Part of a small language model's weights: capped logits, a variant of Adam for these matrices.
Each number is 128 + 32 x the weight over the matrix's rms, rounded and kept within 0 to 255. Layers, rows and columns count from 0. Numbers have three digits each.

# down: layer 5 MLP down (transposed), 704x256, rms 0.0666, rows 426-481, columns 192-223
# gate: layer 5 MLP gate, 704x256, rms 0.0722, rows 427-482, columns 192-223
# up: layer 5 MLP up, 704x256, rms 0.0676, rows 427-482, columns 192-223
down426:144121103184151150163143133098152117124106204165118134157177135136105163076160097118116141116084
gate427:152114194097136110112120133120080064107104084185087110139153120133125066113117101142139125088170
up427:141130132184101168100127136141066153191149169088131131193108108165118139143175140145133141118128
down427:124165082183120154122104129145085122179099144166148173187150127150112071157121065233141140145130
gate428:121092065148108143118159169077064097113105171129119097127136155139159143102124113129057091176136
up428:124141137109158088138106104133114156129125108105158121088144148119096052167171135137150170123143
down428:129116086175106146133155154111135091147103148138122154145094104168151203091120118040085089137165
gate429:126169130184155165089082101143098175168080120189093098103142126108093105144113143144177164105113
up429:107149110096168148114201082106127116174122124063166196091127182093111196112122143116166157130118
down429:202198149191173147128144083141126147118142074076091054132133102180132174161084077130136184119117
gate430:102100156110161116126099125141066119109227094128111119054152102187149150109129098134116088133058
up430:139150133148096094168156113182161136166160167182158102145073068138125173067190141078116066166091
down430:095071107139110121046132151087107092158170097120129152124172156150189132080137162146111147118143
gate431:112081156126109128080141150097166089100148121168160096126127149108095125152111168139134130139123
up431:140135123074133168150129108130054081144156127102063138131070146065124169157152120146175114134164
down431:137156186156156135131175048154170157129129076060083121105137149089157119120079083131147163137096
gate432:129110130133168175124144114132149104157222133112125117086098148144118094136156148139144137127177
up432:102125117144070113092170058157130113129118118163074113133094118104118117177151090167111157189168
down432:207156191100130116116170124080173179096104100121109187144099178119081109081171170088109140077100
gate433:141146134133153129122122081166137119168082149149136143160196092154156197149134157109093074118068
up433:095095119057140152162111105099128095051143087150120151117120082080171140139118086147147106122145
down433:141137170101128124118114141115157176094085121108141089152203196133127157107152089124066131082124
gate434:150117142104083174097102180064185152130091130145196055134139159163083107130092092129147115138119
up434:127122114105097147107115069166143130165149142094139065115093143113087114091114114148114147136150
down434:074172157079168113144147033034178124131128067143112095062095143080158078138165109105133109144131
gate435:158131163103108100131152102050124136226145150140142125109143167150143123184149171121140120106137
up435:071124136186107138128131133109084181172153129175157148074121117151140162121096132100119081131104
down435:148085139130108119157189142152123125164104129140151169121168079125111124170118160174076085102125
gate436:110198147121117098057131106128046110140134095080124112067130126151110146144119129122115150109143
up436:126127125143125124171130128134140126098140137116124111220149080123191143096111131112099123102109
down436:075112186138150106215134109127160165179196133102133141140149143118125142138115098109117116110129
gate437:082126148088195131183138135131080105130129112095103196110128139189124100161144085119119082089184
up437:175071115155166152092125089175101115113094144143145180169107160131143099159160147167160140151113
down437:123108056160102163108120164127180170117172142153112098118149130117106122211163118177147147064160
gate438:154122150122123116085122130121080139169133100159185099086131142102130168162162190121131149129137
up438:082141206096117152101093185102092158100108117161093107108072160108131090174139094117151035108186
down438:090145131045151108100120128105130134175067086196128077096092153050126121176154165146111148113136
gate439:121177160120125177110103164110181140125127150116132133163161073115074178091111149074113112092148
up439:197147134154028114093142098142131120140037148125163101082099139175118152105110121121154163123174
down439:145113138119149164109088078123064153143144163086129082149150107130088056132071133127128124134131
gate440:212146103182093065086163114079086062094070105108139148180152084122155082139150086108188105165122
up440:130105129214103160138137160119104127163069107147112172136090141141129190078130099150151127107092
down440:113152046048145147107115100101176183136199111138138078105152143127125087128105123157134102104146
gate441:121146201083166090082093139141147115111105165062102091108132126108126153126119110115214137149124
up441:144081130078167198031124128199153169152102133118155089130065138120173145103091151118156124130186
down441:170186103094127136109142127059140082096156081013123139123214135120130134051117047155171140155158
gate442:133172105135135117150055135130151094099126078154178101142155120100141112120167145126106090160148
up442:099140136193175150164109150087100114121143114161124182154147048133112043113131126113135108159137
down442:159142075095104127062153114165101133137109121112112127097112133139166179168153075223161170103165
gate443:064156170084068127132098119049088151180177077126138149107084113175129132245164180110131113197160
up443:150160148158132152086140077174207157136156063143129130169147155116157134090158125156130146133136
down443:132144084128135175157174179160119113138153155140114152068094120157146108104116129142178060159146
gate444:126157155127161150175059166111111197151116116187138130072104128122159136151177133102134082141082
up444:112084118119167131152087135142079150162143130154106112164105148141125176132120103172101146061151
down444:118081127192150130150143185182158068069119117122116034125118101168141106106131121079209083138091
gate445:088062157110124100172093157127138148131112128155175177088178099115174135204136196102147042115160
up445:215091110162121132140158147138107123151129141140076119118160128120163147120167077138092209131131
down445:106103149084127141135076112091091148184123111117137161139155140173112175108115123070103093135152
gate446:135119148100140110168091125089172190097156172053160163147154150134105134132077142121140148100178
up446:121166070128131174104124085112130120116121105122137124113159144157146124113093117137114087148135
down446:130175083131101091146147108098166131137089102154071175077187169114135100164040170147147131127113
gate447:174078175079173097147089106083159156143114163125147115097105133135130080173155100060066082137174
up447:121169137172069109179150161155176106125135135122115133131076166129126144108083175155127083132145
down447:135096191126119162089092080131094086102084132128036115161108161142199172184095166046177146109124
gate448:158101178138108137157134228092090107120103118165156036121179115158162098120142140094138106165085
up448:152128106118140173104148128111174138097137166102142135152143159154106152109092119139104114151075
down448:144126129102132148107118141133151192095185149124094168161139143110117059093135106088146109146139
gate449:140100152081083156132142168136148080121189114127123068115130122100101155165112162166106100105094
up449:104150138119097116148147096119219153157150161113144142127137060141077095109127169136171199152162
down449:137156124158150066096113175149102166160161128150135121164169138153181144098155097175117094122088
gate450:134183164084139137108119170114131142117095143137161127110077152137150081159117157115145159144146
up450:139122127152147123130140136143112109129162167132099119140130116166219109097134096124121091103167
down450:084146107143125157158132146158145127159133099151160170140134057129172123107206127059137090159084
gate451:130146154106142069171148126168130099108076128143138151106100144124101145143148112144149070116168
up451:129115140133165111108133111133086112133109148109130124143147097126208109115136142119123126207094
down451:168059221124158143127135139172124107141113124119130150157135093119147104168133192112170086156128
gate452:124165143106191160104160139157173175184050203114189169147126125136145128164184203140147114072154
up452:093118137082131173110090172113097144104110100131111181151171192113111163193150082158141164139119
down452:119154191119153154117121120093100138092122114133118180119140186124136096140078072175152122163122
gate453:123094126114142099126082072160118129051100137129125143095121117083127137041112173097110082149189
up453:114128131079144079137188127121090137123110160111140131092099073110185148175096097179169085129180
down453:144164102079128150138083133127153125131156105196097130135166142120187067107125146139148162157136
gate454:094146133133065113111121174142090144151147128127165138103102115129070081109124102157089136130184
up454:036085137147121092146108147073147105076100114132092099121162122121124155168124148132159091175145
down454:057120167088139131096117174112129137071123135204094125144164119102100107086072119124115085131129
gate455:166138152115219150144083091095071124103127181121169156105116180119151114135138151108080109089135
up455:159166123166111169154128181097142157139155177148164141112114215078064113141178191145141101200182
down455:121142080193103138091038130108185104116148173146153142086195099205250120144111135056185192140149
gate456:133135166085148174099139191107153127109169105125163121119076147107130131166107135159162100104129
up456:115142146162130133078115115103152109175150081157140134103106090087083081145227139153096102149182
down456:156105113154124086103085169154074030133119102136088109104133113084103076165146156086056115114132
gate457:150100161128160145107142163133132126170097154131153134187106205108158114108175155182138110089136
up457:137137128090156145223148123142125095111099103077084109089112175102186098147094075132123139158127
down457:121054177111150091106107077115122105141126115060146165142108132124152094133179144052101101128130
gate458:140112187131112159172082094051124119118045196110127086107165136163187150175112139127115161151085
up458:114126140101073132102126210100134146092140150049044162100122165146150151073130129123156129101115
down458:139136121136127154118081107123147166154109155082119137074122168118082176097072105164072104142152
gate459:147095169117088111097099122124200134108132108134238103088074134166147173143106134109140088111094
up459:097170117164108125144153100089111132152106096192115100149112124149152137131179114137086052113140
down459:095115045123148075102130127182113051104207114137126170139115137105148109132153153070125146148126
gate460:143141190105120140102092145122114101134140202137174127126130163161155151131120168145095137124167
up460:114093138165154085175117115102023082117136125061095139111112142105195103098104097130104178073109
down460:119113169160108212144112129124181075192149116092143144119109105147140089108116165115154116134086
gate461:165134167167117143122161113155104133066118193184155132141122172125160172172109093073131084132195
up461:139121132129185115124116161146095114130146156161145127107092094048069106088172119112151124162147
down461:106130054130144142108096145136188155146133170108144150117147120042148160090151127138101124125136
gate462:117161147059087166115107098125185128112220111093163120121121160064120109123080130121177100114122
up462:113096090130154177167121060096161114146135039148111138144100103131191086052137113147097140163166
down462:101124068093136108088110126189110120118092163116116119130095150175135147139155138070135169144142
gate463:079133173191111132152113059150097196181104084163210158098101090132071163195144154151185200053089
up463:171114040110125124132164166114142093124146122101088141105179135162159133074187099125000134177125
down463:140145177169077136144117060143144144141105138136121152105072114120090147177136091075204148111116
gate464:081134218060147076112076140185111098108124139052128099120141098102113107161135170111139039081209
up464:145109121173156154154099131107124115163102113120069105124129117107138145125135111146140181148103
down464:144073208138130159149103117098104189163145125141132219133149150111135114123148137000143162174157
gate465:094149147138085129107052185127110151149132184140108141107188188055046122128154140109119124170096
up465:186098149144151141129115113190126112142109111180100167116093149138110125094112170134118115165171
down465:123069100101138095114142143134139103110212124124132123039158193155173096133085129181093158110088
gate466:180150238102126115132094190085096119093117139095116116136121082126104184150146100146132054117121
up466:194154150141096110078110146148102120113115119199072145143084096068135116126128098112169099216161
down466:197137131123090071157117124081135193111119118145134086085180129165088106102151099159096135125131
gate467:132159147145148125063143110171127087079159080160107109130094153085148136185170099107101105177140
up467:173151147179139105085093135158117124109128144104138127068093159094111078081112155097147157196144
down467:191134090133157133142133084124108130138104074122173111200161086086159087109115102209076145093178
gate468:124157187078192151148093169141139110045125145180088112073084142152138090130151133130213054104091
up468:155097081083173136133121116179206094115087162091092133188057209148181140058209147138116126140100
down468:126117019172098114107139062159147124168189138124163187132146102141099177126157094215081149145148
gate469:108132133132157132095184108134098168090114116093129156145133109110166171075186102140179105084158
up469:158101144086128125068119116109172163185133130160121159094114141162086171179150202147152162157163
down469:075131140129134171096145104110176056111168098139130127040155122145098091199156127161124113067128
gate470:111117161145140138158153145081140138169072147099155107125205144117165179110157134149098128116110
up470:151092158156156129223141113095098095137086122077185078159182160148106182174131124107156139104116
down470:179112159118100134132161115099122113110065143122134139137124081142131222113154157080112154130091
gate471:179163152130097120189102142139142120105169138100141136122146094104086164130132114114140150133086
up471:111178123160118178129224150045073165131159129120064129085165173199141128132154158136155157151202
down471:146135073072091135184150114148133105109137114177113160137100111146154107136174114145167138110154
gate472:169112137091158107163057165134127160137159105159083180122114136134105111155127152128181123134174
up472:157092167108163095175123139118123112116144174098139090185055148127169148138118167122102125081158
down472:107139060147129173128060110109070162139113131186110130108135116120140117171158146203100177141135
gate473:147130143141164141134052169180092165171158112133183126122140132099166124158126167131164135120153
up473:060097146094177134119114120161121057079172124133131112141125105138101081111108157141120170096182
down473:188103122110158120166187126119072152149209129137122117114137090147152116161090084195243115138117
gate474:151111182128147128160092124123164171128107085166133111052065129180077104162134154114149097180140
up474:110221122161146142143162097113181176134141121113110147144134103149122130109115114135089116132157
down474:114105076145118092144141115168168208120114118087077074129135162125191115117119162215058071180126
gate475:117093137118069090135114129038144190138136112166197126128118082079106127180143129124120175104150
up475:116175152063098092131091148152125157173165125088114090061136061101123102138128132124106157099119
down475:124136117102032125124215154089084202118116133181159098101094103097137159130122143111107127146128
gate476:077141141106111093131155179104148145097140197138095121116124085161129143164166157146094054086149
up476:180181130164154122086129140111101120108123125109127085142127127126104138119214140104146158136147
down476:107181099168125097127135139179148171169087097192139139083079146110150146132139093141085088105102
gate477:126114156128104117157120123162095090057140081123126108082107070128139147163176146137171088073179
up477:141158139176148053144129156124101143109096152149187114157101107125095116154122162164139156164126
down477:095124191145166154081076163128080224147097155125129138127124117058059163148112108053104131098098
gate478:131162178134098078080062110137107114153115091112163080105115108068177078185139171121160118121197
up478:108145089151118154142106113140154092106120138155120115152146124107140073132117136124116167119115
down478:101119097147102149106149144149126090140137207143088173128151094174106110066127106116173119126054
gate479:168082133164089129132145130181079064118130121147121101115075119118186153166136156133139134135094
up479:107108130061138165141126131142042142047143197138127131138192107162128148105105145135083105074153
down479:114131050052129073126113057036174115124080113119160142080186124181130098168112118187104099113131
gate480:155144161174121081124153114080156145095126071143123150113032129135170084153129138118164099159083
up480:123154140083120095095145154065096181134165069115157142121111179148144114142174093133102171159103
down480:094132156068130171102149121117093210098158084120140002113083127089137133089120191073120169134111
gate481:122156147092148109161114101146081106155137174145120104122154120152144129139197122148101079156135
up481:134167148143095113095129103159164174083136133103158127117163183120151097123083106118114101154088
down481:098119134091202132173121104106079108110135139139083138126157151122195169141164104140099146129144
gate482:128087115157115103069094109125164132110114122083172115119142197087112137141115133126135157130136
up482:114092132130140129127159137137143143136104116096188097136090129120105100076130087142095122136121